{
  "d_mlp": 512,
  "vocab_size": 3913,
  "norm": "rmsnorm",
  "parallel_block": false,
  "init_std_o": 0.00371,
  "optimizer": "muon_variant",
  "lr_head": 0.0078,
  "decay_fraction": 0.928,
  "batch_tokens": 16384,
  "seq_len": 512,
  "train_tokens": 136500000
}
Each number is 200 + 20 x the weight over the matrix's rms, rounded and kept within 0 to 999. Layers, rows and columns count from 0.

# up: layer 6 MLP up, 512x128, rms 0.108, rows 405-457, columns 0-63
# down: layer 6 MLP down (transposed), 512x128, rms 0.024, rows 405-456, columns 0-63
up405,207,210,184,170,190,161,205,206,200,190,220,195,200,222,209,164,209,188,224,149,229,198,178,236,198,169,195,222,167,189,198,231,217,169,214,187,170,195,195,229,244,178,159,186,198,184,193,230,178,234,166,248,194,177,201,203,188,184,211,220,207,152,208,186
down405,211,185,208,188,166,176,165,206,199,225,221,240,215,223,188,223,228,218,167,233,214,178,206,194,175,207,178,184,194,202,191,185,183,197,183,221,199,221,205,217,215,155,190,195,196,178,223,179,181,158,179,196,207,223,218,201,181,193,167,162,180,173,198,195
up406,185,199,207,235,235,172,177,176,197,230,169,211,203,205,209,222,244,151,174,245,155,173,228,199,189,219,214,236,197,210,192,211,222,172,257,181,203,195,174,178,240,186,194,167,208,196,214,191,188,187,187,195,214,206,243,189,231,203,186,246,250,229,221,235
down406,167,166,169,201,185,210,187,207,186,160,212,186,200,212,194,223,179,199,202,223,200,206,166,162,245,172,182,194,173,206,190,165,219,229,199,241,191,163,204,182,198,176,248,243,217,199,215,224,236,171,254,188,189,233,215,200,245,212,232,225,180,194,208,173
up407,194,190,228,209,227,231,200,190,186,215,172,198,186,187,163,200,182,175,234,141,183,210,186,181,191,184,217,190,188,185,201,206,179,178,213,222,216,200,205,180,194,195,169,166,222,168,213,172,186,195,181,243,188,175,195,196,225,207,190,234,176,221,223,197
down407,228,204,209,177,216,183,174,175,222,210,209,236,236,222,206,188,199,200,157,251,207,207,171,189,221,238,199,204,202,207,244,199,194,212,188,188,212,229,215,188,197,194,218,240,216,251,174,214,241,193,197,181,201,218,202,177,219,178,237,151,170,186,211,205
up408,199,200,200,200,201,200,200,199,200,199,201,200,200,201,199,201,200,201,200,198,200,199,199,200,200,200,199,200,199,200,200,199,200,199,199,200,200,200,200,199,202,199,200,200,200,200,200,200,200,200,200,200,200,201,200,201,201,201,199,200,200,201,200,199
down408,199,200,200,200,201,201,200,200,201,200,200,200,200,199,201,200,200,200,201,200,201,200,201,201,199,201,200,200,201,200,200,200,201,200,201,200,200,199,201,200,199,200,199,200,200,199,201,199,200,201,200,200,200,200,199,200,200,199,200,200,199,200,200,201
up409,174,230,189,197,197,194,202,209,142,186,211,234,216,199,197,180,203,204,206,191,145,197,226,152,182,217,212,202,194,185,248,197,206,201,220,205,213,211,198,233,169,212,170,196,201,226,189,232,190,205,229,189,200,198,202,171,202,203,234,181,194,218,206,156
down409,223,179,218,233,230,200,191,185,202,191,234,196,220,228,193,194,184,188,162,212,210,187,192,184,223,213,210,223,200,210,152,213,225,207,181,215,218,173,212,216,248,230,178,208,179,234,213,212,220,182,232,197,180,219,222,177,203,184,186,214,169,205,179,193
up410,209,189,202,216,190,156,201,237,211,196,205,194,180,208,203,208,213,196,203,188,168,212,204,195,213,231,223,206,195,204,241,235,175,208,235,195,206,205,205,183,221,172,169,160,215,175,202,222,170,212,192,235,222,210,231,204,223,157,192,191,219,189,184,179
down410,193,187,206,240,219,219,164,190,181,211,215,202,194,187,200,203,189,178,216,195,212,214,224,188,184,194,189,207,201,196,174,182,191,182,168,202,201,190,224,233,175,191,199,210,196,192,186,204,241,201,185,171,200,214,201,221,175,197,184,201,212,183,234,195
up411,190,232,231,206,180,197,170,182,211,162,193,173,220,231,208,226,194,237,193,196,200,196,167,151,183,230,225,173,162,218,207,198,215,161,217,223,194,254,155,195,206,191,214,272,215,151,188,203,206,206,172,237,215,250,195,193,192,193,196,200,167,206,193,211
down411,194,182,186,204,250,205,210,222,223,208,204,198,210,165,196,182,240,204,218,174,196,208,224,207,173,153,210,201,219,197,224,231,211,177,183,215,223,182,224,213,155,170,172,167,178,182,191,199,186,224,249,207,172,175,225,225,174,192,211,198,200,180,207,196
up412,201,202,165,188,205,194,217,191,165,218,180,219,204,206,197,179,207,198,201,206,166,199,222,194,203,206,201,258,224,278,223,175,218,205,217,188,206,191,199,183,241,217,173,194,238,189,233,204,209,205,175,173,172,193,217,218,177,176,190,174,186,215,183,234
down412,145,220,211,221,215,228,207,198,209,219,161,156,223,240,180,207,193,197,186,184,218,193,191,221,218,203,184,174,183,220,216,192,151,191,221,197,223,209,199,180,191,213,192,214,197,251,192,193,189,189,174,200,193,220,176,199,215,174,209,183,194,222,196,206
up413,218,212,214,207,169,199,217,210,182,198,200,223,228,187,192,223,204,229,181,206,202,160,215,214,211,207,218,220,202,184,198,212,227,262,183,179,208,188,193,191,204,168,194,195,221,194,234,240,217,196,190,218,227,181,207,198,193,221,201,221,222,218,230,184
down413,171,219,220,209,209,208,208,218,190,203,141,208,204,169,212,182,198,169,181,207,174,218,233,204,171,202,215,199,215,177,222,190,154,168,178,203,219,207,227,218,186,202,184,204,206,193,181,176,193,226,191,195,198,199,190,211,201,205,195,175,177,212,200,199
up414,212,194,206,218,235,186,213,171,193,218,205,210,225,206,222,185,189,235,202,158,202,188,214,237,226,238,203,176,216,242,201,220,204,188,208,178,208,193,162,219,180,224,215,183,178,185,192,184,213,199,161,239,190,203,186,206,174,165,160,172,162,198,184,182
down414,221,223,203,220,162,175,194,202,213,205,199,212,163,201,222,211,203,179,207,218,212,191,194,179,196,176,210,214,206,189,204,185,214,221,196,211,193,170,219,229,204,175,217,211,248,194,221,211,211,179,237,178,168,202,195,172,191,179,212,181,208,205,192,192
up415,201,200,215,181,196,189,218,192,214,217,173,191,197,203,158,177,231,196,179,174,183,214,211,232,208,206,187,180,212,200,210,218,227,216,211,167,209,194,213,217,242,183,230,204,209,206,190,193,219,188,201,223,201,203,185,183,228,207,215,179,197,156,196,191
down415,232,177,215,232,200,172,232,176,182,209,182,240,213,235,237,224,178,180,176,192,202,172,175,202,215,190,213,210,190,178,209,197,219,161,188,204,198,193,186,201,160,221,190,189,194,228,216,193,206,202,193,182,201,200,184,218,189,193,201,207,219,208,226,215
up416,212,208,185,215,197,209,223,192,234,172,177,183,174,237,190,186,161,180,204,183,224,178,222,191,196,193,192,223,161,209,197,198,203,195,222,222,170,200,206,213,218,206,189,212,216,211,209,193,231,178,180,200,175,191,197,209,194,221,203,204,183,205,183,209
down416,206,182,193,189,187,168,161,202,205,227,187,228,215,153,198,195,236,240,196,232,200,226,188,188,165,206,199,188,187,202,170,183,201,210,160,203,209,201,191,160,202,185,217,172,196,175,199,198,195,208,197,211,244,207,195,198,210,134,202,205,221,202,220,207
up417,239,215,252,214,140,185,233,149,176,200,166,186,196,173,201,185,206,189,211,199,189,189,194,193,195,215,197,180,207,209,190,240,201,205,173,199,157,219,212,191,198,188,203,186,176,195,206,197,212,175,197,192,204,201,221,173,177,185,189,240,184,182,209,186
down417,176,153,213,222,190,217,194,187,230,217,221,203,212,241,203,201,233,178,200,206,183,189,199,194,202,215,217,191,244,151,224,158,212,186,228,218,193,168,200,211,191,199,210,224,171,180,194,196,209,173,196,199,238,196,146,172,193,194,206,206,188,205,220,184
up418,141,212,195,215,182,168,195,230,203,196,214,177,179,224,165,215,198,205,168,152,216,225,206,212,211,179,230,201,184,181,239,213,196,239,211,185,197,191,233,209,205,185,204,207,216,166,223,205,189,186,242,207,169,202,235,202,196,162,149,186,233,174,204,212
down418,224,186,183,187,146,203,201,190,148,188,183,235,178,224,217,193,156,219,176,202,185,174,222,205,171,198,185,196,232,218,186,133,192,222,183,182,202,163,188,217,215,196,236,259,238,192,212,201,201,213,164,230,264,195,230,200,199,177,211,195,195,233,184,201
up419,200,206,245,209,200,207,209,219,206,220,165,167,206,229,184,185,238,213,209,237,235,199,199,241,224,219,222,140,194,201,175,215,177,220,198,197,201,188,183,219,249,180,182,211,207,218,229,194,195,197,175,205,182,165,200,213,205,197,186,168,240,167,244,203
down419,190,233,177,233,180,221,189,164,206,249,220,179,215,223,197,208,184,207,202,161,219,193,192,214,189,225,203,193,219,175,192,215,233,170,165,211,173,169,151,168,167,219,165,213,169,182,202,212,241,216,196,215,190,229,197,250,207,162,221,223,217,157,177,180
up420,187,202,251,217,177,204,225,158,184,226,195,230,200,196,183,243,220,238,216,222,200,191,182,200,175,236,200,186,212,231,226,159,210,252,196,200,176,206,175,199,205,204,217,175,177,184,232,207,198,216,174,198,191,194,232,224,201,167,209,195,207,237,158,224
down420,204,219,200,195,155,173,213,183,212,208,234,228,231,200,187,229,207,216,223,205,172,217,216,198,200,201,207,212,226,160,192,215,229,203,207,195,229,195,204,202,182,208,201,204,202,208,202,203,220,216,161,199,237,221,226,179,158,173,175,174,196,178,210,233
up421,187,182,238,217,203,204,204,182,177,210,189,236,228,179,196,195,214,195,214,157,155,199,199,199,179,203,214,173,213,218,212,193,153,250,221,211,193,166,166,213,188,177,213,197,194,203,207,236,207,225,181,184,161,197,175,194,226,218,236,226,192,213,207,238
down421,211,187,216,193,213,187,217,194,200,223,167,203,217,237,206,222,184,251,198,238,221,197,185,180,217,234,223,213,214,153,169,237,236,234,179,222,197,196,200,166,217,198,157,196,200,220,211,164,149,220,204,208,220,213,213,190,177,193,216,182,191,226,177,220
up422,200,197,207,192,237,202,192,189,193,164,212,223,184,198,203,218,199,186,225,163,217,244,204,216,182,175,177,193,190,211,215,159,240,238,178,208,190,217,218,166,203,220,205,233,230,173,202,197,204,209,218,263,177,240,229,173,198,217,199,183,181,189,209,190
down422,220,210,202,210,198,216,234,209,181,225,173,198,241,169,194,220,189,232,195,217,215,194,238,171,208,217,185,220,204,213,203,209,163,216,209,178,193,215,182,224,186,190,207,167,161,212,198,209,196,224,188,140,163,187,182,204,193,212,209,207,229,192,199,223
up423,201,199,201,200,200,199,200,200,200,201,198,201,200,200,199,200,201,199,200,201,200,201,201,200,200,201,200,201,201,200,200,199,200,201,200,200,200,199,200,201,199,200,199,199,200,200,200,200,200,201,200,199,200,199,199,199,201,200,200,200,200,200,200,201
down423,201,200,200,200,200,200,200,200,200,200,200,200,201,200,200,200,200,200,199,199,200,200,199,199,201,200,200,200,199,199,200,200,200,200,200,201,201,201,200,200,201,200,200,201,201,200,200,200,201,199,201,201,200,200,201,200,200,200,200,200,200,200,200,199
up424,204,189,220,201,199,176,191,188,189,164,209,210,191,204,206,216,200,185,175,225,167,201,212,179,187,205,198,185,208,201,219,195,217,210,186,193,204,173,200,209,207,215,212,237,204,201,208,209,210,174,227,226,183,208,192,192,219,182,213,198,228,173,208,200
down424,195,230,212,231,216,182,218,197,163,205,174,203,211,209,221,188,205,203,191,175,196,199,184,166,228,196,198,187,211,195,194,181,177,194,221,184,201,175,197,233,218,205,203,187,204,211,211,189,179,170,208,218,205,178,194,198,188,168,198,221,217,167,193,192
up425,171,163,198,201,259,165,191,198,200,229,174,196,198,218,166,191,216,175,197,185,231,199,197,192,186,166,175,217,199,164,191,227,235,192,180,201,230,215,231,228,210,195,200,233,202,215,202,259,202,193,215,207,196,164,177,213,214,205,249,205,175,199,199,194
down425,211,195,220,193,177,237,172,171,207,206,225,221,163,192,172,220,212,219,195,203,176,204,236,213,206,208,225,190,198,213,181,232,153,210,179,210,205,154,219,189,195,204,185,171,217,220,193,177,224,207,203,192,188,210,167,198,200,163,171,207,227,194,195,247
up426,214,179,194,197,203,165,211,203,183,205,177,192,220,224,186,201,201,191,220,221,211,193,180,163,202,169,188,204,190,231,192,191,184,187,212,218,209,234,195,205,191,211,160,191,184,189,201,160,174,186,196,230,204,214,208,186,190,206,211,172,206,164,188,168
down426,177,204,210,212,192,202,205,201,235,191,244,206,180,179,188,209,228,209,182,191,157,174,212,234,159,216,193,235,206,161,214,236,205,217,212,186,181,222,211,206,220,186,209,200,241,204,190,249,199,179,194,196,186,187,219,220,208,220,194,238,230,191,216,192
up427,240,208,179,211,198,203,167,202,213,210,202,211,190,213,205,157,207,170,187,199,180,184,227,187,219,178,186,215,201,162,151,209,195,199,216,201,209,165,223,217,213,209,227,230,189,174,225,263,234,193,154,203,220,194,214,219,201,194,218,195,221,210,227,191
down427,195,194,207,180,167,234,207,235,206,190,190,219,210,184,188,214,195,195,222,210,201,234,164,230,206,210,263,181,190,206,212,179,205,210,200,193,222,184,178,190,188,219,180,226,224,207,205,210,180,202,199,210,172,182,248,171,196,215,228,186,199,184,185,190
up428,199,207,204,192,183,177,192,217,196,190,185,165,179,206,187,175,213,179,205,240,177,211,179,230,191,178,192,214,190,205,215,223,211,206,218,181,207,170,203,188,191,193,234,210,220,237,208,227,196,199,192,180,211,215,181,250,234,213,191,190,225,171,183,210
down428,209,213,200,216,187,179,184,213,178,219,208,215,166,223,191,225,212,184,186,190,247,235,211,195,202,167,156,207,188,195,175,207,198,216,194,182,221,221,210,187,180,239,217,215,200,196,206,196,182,187,181,213,199,215,202,206,215,180,165,210,190,199,185,211
up429,192,186,210,191,216,177,205,197,207,194,193,202,213,185,233,191,183,200,149,234,200,137,201,183,205,187,188,143,200,188,200,200,212,214,187,192,206,190,201,198,218,149,205,190,223,189,222,208,230,179,188,211,185,208,194,168,211,158,214,180,199,195,199,204
down429,167,230,204,233,200,187,196,222,217,188,205,197,169,202,204,215,193,180,174,185,171,204,200,219,160,161,223,208,208,178,212,211,193,193,197,195,226,227,211,240,133,207,201,211,166,199,209,184,195,209,201,196,163,176,162,241,279,234,211,225,163,191,214,205
up430,207,206,221,204,227,174,202,174,234,200,188,220,168,193,204,183,230,192,198,190,197,200,183,185,187,212,222,207,196,198,198,174,176,223,163,207,231,226,197,206,187,149,166,196,219,192,213,198,207,226,203,218,231,194,204,190,197,186,170,209,196,189,176,175
down430,181,216,184,212,210,236,164,219,197,198,205,178,229,230,185,203,174,190,199,186,218,208,193,245,219,195,214,199,182,144,189,256,229,168,208,211,174,168,195,212,233,210,222,173,196,215,172,230,170,174,200,203,209,208,227,195,199,219,210,189,189,209,198,232
up431,175,209,232,210,186,164,209,205,200,182,203,194,193,254,202,157,210,199,231,185,152,201,182,219,175,203,205,184,158,186,195,223,203,209,205,222,202,190,209,202,203,238,172,213,204,205,221,189,200,169,172,218,165,210,219,199,199,213,176,217,173,167,198,167
down431,227,197,166,220,193,184,159,226,207,202,157,194,191,150,197,196,210,179,197,248,203,194,196,200,169,175,200,234,185,244,196,235,204,214,188,176,212,211,206,221,204,207,221,192,171,212,209,212,184,194,197,222,237,163,175,174,225,180,211,150,236,173,181,167
up432,198,208,177,194,182,177,176,195,158,238,173,211,212,193,163,219,207,194,192,180,246,207,195,224,183,244,165,202,177,209,185,205,193,194,181,202,216,175,187,208,210,210,158,203,218,197,198,265,206,167,208,213,216,205,194,198,212,201,225,205,164,191,193,200
down432,212,215,198,206,179,188,241,188,184,194,179,174,202,194,213,219,190,210,202,234,151,192,237,187,178,210,205,203,230,204,231,212,172,172,187,221,188,223,189,211,216,193,198,192,186,195,239,190,222,166,179,206,227,201,174,210,204,205,232,199,187,214,193,163
up433,218,195,198,196,224,213,219,240,207,214,197,200,226,184,202,214,224,188,186,201,204,247,179,245,261,179,182,197,211,163,206,227,158,167,182,166,205,234,168,206,188,207,189,220,196,156,206,231,197,161,212,229,224,200,233,173,176,235,226,200,171,167,231,204
down433,205,227,245,219,197,228,216,220,197,223,169,204,225,243,200,204,180,168,209,204,195,195,209,182,165,220,235,228,160,171,231,184,190,227,176,220,200,181,231,195,198,204,221,217,157,194,213,230,164,205,218,189,230,165,158,192,195,200,191,185,214,164,221,265
up434,196,231,201,209,162,199,218,189,185,171,249,169,196,188,156,199,220,210,207,174,222,193,192,232,200,217,209,182,172,171,219,218,211,194,186,194,217,204,217,222,233,191,202,215,191,195,202,212,184,206,175,190,197,220,226,238,204,198,214,204,219,230,214,225
down434,192,152,188,208,204,179,211,228,192,210,178,223,206,216,211,202,208,225,191,177,191,219,207,199,175,208,217,200,198,226,203,174,217,210,202,203,204,188,175,154,136,190,194,224,215,176,210,184,191,197,226,170,227,196,205,210,185,171,187,200,184,204,195,184
up435,189,228,210,210,222,237,203,206,194,180,195,223,181,238,207,187,195,206,163,212,183,180,177,207,141,214,197,229,195,191,179,215,240,219,185,200,168,239,198,191,209,203,219,214,239,214,213,212,154,189,216,234,207,243,209,224,218,166,180,161,215,212,210,226
down435,198,215,170,238,163,180,229,202,212,243,213,195,225,189,173,216,202,187,216,238,226,218,195,174,213,191,188,204,207,203,236,184,213,170,220,239,206,194,223,222,192,216,175,211,186,185,191,170,251,238,162,171,212,200,217,195,209,205,234,200,194,196,173,191
up436,214,186,166,188,208,231,201,180,203,197,229,174,196,178,214,207,227,203,203,189,197,199,209,201,223,196,176,216,192,203,197,206,230,186,202,200,196,212,190,182,205,218,176,204,176,193,204,225,192,182,200,212,226,205,191,219,215,188,212,202,205,188,227,224
down436,187,161,204,195,179,192,190,216,189,185,187,181,195,199,175,187,165,201,201,180,205,207,206,182,196,225,208,204,164,199,214,181,195,195,220,212,176,176,175,207,199,224,165,225,229,215,234,217,191,209,177,203,205,171,201,213,203,208,206,185,210,181,199,224
up437,193,221,217,237,190,253,185,189,149,206,206,227,196,216,218,207,215,209,187,200,198,204,231,148,172,202,251,165,196,244,215,190,236,193,193,194,217,210,211,212,176,197,203,231,242,188,210,214,202,188,175,251,194,173,178,222,180,207,189,208,225,208,211,230
down437,214,235,188,196,206,179,214,194,169,236,247,197,218,180,146,207,218,212,220,230,183,243,187,218,204,207,200,212,235,178,181,185,195,232,173,205,200,231,195,155,222,189,179,224,172,214,209,234,227,196,212,196,222,215,198,237,250,200,246,204,173,161,225,190
up438,214,192,174,179,172,185,229,183,216,236,190,228,214,220,189,211,185,215,175,208,202,200,216,181,205,199,191,184,224,197,202,242,201,182,167,194,203,224,179,186,204,201,217,220,189,164,187,192,229,230,176,245,215,215,207,180,185,215,188,206,179,185,174,191
down438,134,171,180,208,206,203,185,198,232,179,207,191,216,192,236,181,163,190,217,220,199,171,237,201,187,179,233,210,204,197,212,222,215,210,224,196,224,183,200,193,201,205,177,205,218,181,184,199,181,205,235,201,177,201,221,202,183,194,197,210,235,210,196,215
up439,189,194,211,196,215,197,204,141,194,225,183,183,227,236,189,199,205,207,221,208,206,188,193,219,184,182,217,238,227,177,203,215,209,241,202,185,218,172,215,182,204,204,206,208,211,205,232,253,163,232,200,196,207,211,207,208,193,189,202,164,238,195,162,209
down439,207,181,170,180,175,210,190,175,183,169,226,204,189,210,192,197,232,174,195,243,216,178,197,202,212,209,179,224,193,183,203,237,186,193,201,188,243,177,209,217,199,205,199,196,212,178,182,181,227,161,213,202,224,185,216,190,169,202,213,204,191,177,204,202
up440,193,169,185,200,184,234,202,188,192,170,206,221,182,200,209,189,231,173,241,250,221,222,175,222,191,187,205,205,205,203,190,198,232,189,220,206,214,158,184,166,213,200,194,218,213,184,213,206,243,230,185,193,207,160,227,214,191,204,185,229,226,177,176,233
down440,206,197,193,215,215,206,201,195,183,248,180,234,203,239,236,217,144,173,202,192,180,184,221,185,215,190,206,217,206,165,189,191,156,231,199,158,204,243,223,204,206,204,202,196,212,177,179,182,164,171,227,182,219,207,194,156,207,185,205,169,252,216,186,165
up441,194,229,186,207,198,196,206,214,198,210,175,166,203,179,198,197,203,194,190,173,191,205,201,191,198,180,172,176,210,211,187,223,215,220,170,195,195,202,221,222,181,176,198,197,215,196,194,206,194,241,199,190,205,227,204,210,212,206,171,185,215,164,194,194
down441,194,181,177,207,188,177,194,178,197,219,209,214,198,205,195,202,205,205,195,196,206,228,188,206,211,194,204,197,199,190,223,203,169,166,247,216,222,212,197,184,203,186,195,218,199,234,194,212,174,184,201,205,242,193,177,183,196,204,212,194,190,217,208,167
up442,178,181,240,195,212,125,205,184,213,215,215,157,207,211,200,184,196,234,208,195,204,195,207,223,201,198,209,213,184,172,205,192,188,225,214,208,178,193,201,200,191,176,193,174,217,192,184,224,174,207,224,207,188,224,226,190,190,220,186,196,196,198,191,174
down442,177,166,212,174,244,180,197,195,206,225,190,212,180,193,207,200,177,210,217,224,222,201,176,209,207,193,210,209,221,186,184,188,185,202,221,175,208,189,248,169,199,234,167,156,193,194,202,184,220,210,213,204,178,228,187,192,214,203,199,190,187,221,243,171
up443,183,214,201,207,158,164,202,175,235,210,168,227,186,182,262,217,189,167,172,197,168,205,234,185,186,191,215,184,234,246,175,199,185,225,194,158,202,221,176,201,230,209,185,184,247,195,169,204,264,200,177,213,200,201,178,161,194,200,194,196,221,166,189,196
down443,162,196,184,209,256,221,204,231,191,194,193,197,173,247,181,245,206,193,201,200,179,219,226,184,203,217,188,193,175,174,211,207,218,192,151,202,211,180,224,194,218,216,213,200,198,215,192,208,163,174,174,171,206,212,212,208,213,197,221,205,195,233,191,204
up444,202,204,205,177,254,235,185,215,183,200,227,210,214,210,193,167,224,224,202,175,231,155,203,225,193,186,212,240,197,195,250,192,169,203,196,216,208,177,230,211,220,195,193,198,177,175,211,195,222,191,216,202,190,203,235,201,230,159,211,230,175,201,243,252
down444,193,198,208,210,223,213,205,219,232,198,183,162,191,190,212,197,199,170,189,226,201,232,196,169,184,241,205,198,212,195,175,213,216,230,212,174,158,212,160,154,210,182,169,184,229,188,218,201,201,215,220,220,192,183,158,190,176,206,193,204,197,234,176,204
up445,146,147,198,202,205,222,201,176,226,177,181,229,192,201,238,212,183,203,188,201,188,190,192,210,186,193,217,227,146,233,211,183,228,198,200,220,197,211,193,229,150,195,192,186,172,175,171,187,188,199,183,201,188,221,196,194,191,159,213,181,210,197,196,184
down445,232,216,192,200,174,221,158,207,211,181,191,182,193,175,162,210,207,189,215,220,174,216,168,210,159,197,202,165,241,228,190,200,209,224,228,164,210,203,205,215,189,205,213,192,196,164,171,189,236,203,207,178,214,166,184,179,187,191,212,208,204,186,200,208
up446,199,175,193,193,183,171,203,195,209,231,200,210,205,190,169,204,207,187,179,211,187,211,239,199,194,219,224,176,214,199,259,174,222,205,168,180,223,202,186,168,202,186,169,173,188,212,205,161,192,187,203,178,176,218,170,177,190,192,190,172,265,153,209,222
down446,209,200,191,182,181,222,181,185,186,176,190,159,222,202,231,173,199,217,193,241,187,232,231,152,193,214,195,235,215,159,200,144,233,193,174,171,193,173,191,225,202,186,198,238,205,194,198,202,181,218,225,204,203,207,199,215,187,188,201,230,149,184,218,189
up447,201,172,212,190,187,198,213,206,187,162,167,185,155,166,200,187,211,219,221,203,222,190,228,205,196,191,191,174,197,215,203,208,163,209,212,213,190,233,235,192,180,208,212,167,180,181,195,180,201,218,220,222,180,180,224,189,211,204,241,160,213,200,197,210
down447,211,174,188,214,187,199,228,189,194,214,193,218,247,201,228,192,214,209,215,184,200,187,215,221,184,209,177,207,219,194,161,204,199,188,210,197,183,225,194,181,181,229,213,210,210,156,188,206,181,205,217,166,208,197,178,194,204,218,227,200,179,235,186,232
up448,193,216,215,207,216,202,202,161,213,169,197,229,201,193,201,202,197,195,207,238,202,181,160,205,217,236,227,193,183,197,205,175,214,206,214,187,192,213,189,211,192,179,221,222,218,145,224,212,214,227,228,196,200,161,202,177,203,216,234,188,210,210,188,212
down448,229,174,169,192,196,182,186,234,162,197,231,217,205,218,187,188,196,180,212,197,239,230,222,224,212,204,175,180,218,223,191,196,223,240,212,208,219,199,180,152,194,208,201,241,218,211,237,216,180,200,170,247,218,185,197,236,196,199,170,199,204,176,179,177
up449,219,203,198,228,193,177,205,165,227,184,223,184,189,198,174,161,221,200,171,239,205,199,210,231,237,235,186,197,207,209,200,189,158,214,188,182,204,195,187,227,176,191,222,187,217,213,199,194,204,205,181,208,168,171,176,206,192,194,216,197,205,193,172,207
down449,218,174,196,137,172,200,225,232,224,205,197,162,198,219,218,204,214,204,203,195,194,212,209,191,161,190,240,185,223,198,173,209,216,205,172,225,205,145,246,196,175,218,162,204,192,228,218,196,164,212,211,215,172,213,171,190,170,177,183,196,192,186,203,223
up450,210,236,196,201,216,241,230,194,210,202,204,227,133,194,224,199,180,213,215,241,216,213,232,232,153,156,289,192,160,195,234,209,196,239,181,173,241,225,230,207,184,212,196,224,224,198,225,190,204,161,210,219,187,167,214,203,207,212,189,174,181,192,225,183
down450,181,158,165,193,195,217,202,156,160,205,177,197,174,216,207,213,238,228,178,221,239,189,182,157,194,186,188,217,199,211,195,183,195,168,234,215,202,194,176,184,225,220,186,232,175,195,218,233,234,169,241,195,170,200,232,218,185,195,224,203,210,188,135,185
up451,183,212,209,187,198,206,226,209,202,229,160,190,225,255,193,216,184,209,230,189,229,182,243,218,162,184,208,206,209,172,193,168,164,191,205,217,208,212,227,173,162,176,167,198,215,230,227,162,252,179,203,212,164,198,207,279,212,202,226,198,222,219,189,206
down451,192,203,225,212,167,165,211,195,216,203,215,220,192,161,165,172,214,206,192,191,185,208,215,209,224,203,197,169,202,214,169,217,215,231,202,133,191,173,201,202,169,214,189,181,175,189,194,211,177,217,202,174,233,153,248,155,186,200,162,186,190,173,212,213
up452,218,194,203,214,188,191,197,208,192,215,144,188,235,167,186,190,231,177,184,167,203,202,210,219,168,159,192,205,236,200,192,206,188,221,176,177,212,184,218,188,183,203,183,215,182,197,214,189,216,171,219,185,209,226,205,205,199,185,188,214,198,212,213,195
down452,178,188,243,185,188,169,179,255,204,209,223,209,211,217,196,193,187,212,182,231,219,194,218,190,201,205,179,214,179,212,184,189,227,216,225,211,216,209,212,208,240,199,213,229,239,190,175,208,208,202,187,198,199,203,212,148,218,173,214,218,186,192,181,196
up453,194,172,158,157,227,172,195,197,215,201,181,210,200,199,207,199,225,177,209,198,150,202,223,194,184,218,188,204,193,207,204,201,195,222,205,188,205,194,238,237,170,221,194,194,192,230,219,238,206,191,203,185,195,203,191,233,238,160,213,196,233,218,206,171
down453,167,187,207,207,211,202,179,172,205,238,221,210,164,184,241,211,227,205,219,188,205,211,206,248,190,192,165,229,194,215,176,229,210,179,202,204,212,212,223,190,191,191,234,204,223,202,206,188,203,194,194,207,198,195,232,201,167,206,186,205,197,191,188,191
up454,247,176,197,190,224,188,221,180,193,201,193,232,181,213,191,235,167,239,189,168,216,182,176,172,193,194,183,189,209,185,184,187,164,189,212,197,180,179,203,191,229,186,206,208,178,189,194,256,204,216,196,211,202,210,159,221,219,180,202,185,223,181,162,197
down454,175,195,213,183,195,202,196,190,217,197,220,217,191,188,230,184,227,198,208,207,192,248,212,209,209,170,216,201,179,196,175,168,188,165,161,204,222,221,197,251,210,207,205,215,200,171,196,177,191,196,195,190,191,205,213,185,208,193,195,200,177,189,230,234
up455,204,199,207,194,193,213,208,142,205,209,232,191,195,199,190,229,221,204,232,174,192,181,223,189,220,229,228,178,188,205,217,217,236,198,210,195,165,158,175,178,205,184,245,194,229,173,206,239,223,224,165,228,201,208,209,213,176,233,194,185,181,186,218,194
down455,228,225,217,194,213,198,174,173,216,208,183,195,165,190,196,201,207,184,201,196,167,223,216,162,228,179,218,239,265,216,215,198,187,203,213,191,192,206,173,188,224,203,198,189,169,191,149,212,194,183,257,197,181,201,218,190,220,190,228,200,247,215,204,215
up456,221,226,217,188,189,191,244,190,226,171,179,187,177,205,248,211,187,209,214,199,172,206,222,198,211,223,220,181,198,220,169,213,184,193,214,215,189,211,208,202,179,215,198,207,198,198,209,193,246,225,164,221,160,185,207,191,207,208,169,209,242,210,186,186
down456,184,213,211,221,211,226,214,179,191,208,204,198,200,184,214,225,167,193,171,197,205,189,245,213,170,197,201,205,218,202,198,190,197,175,174,222,230,201,223,179,183,202,190,208,186,163,219,209,180,181,189,193,243,209,185,204,192,184,179,208,199,233,238,222
up457,228,203,188,187,188,207,199,204,201,207,198,210,193,193,202,198,186,171,211,173,246,255,211,195,204,232,226,184,213,197,152,251,215,219,195,177,214,273,173,164,193,156,215,229,190,181,209,216,198,227,189,203,233,192,223,191,193,166,213,159,190,218,186,215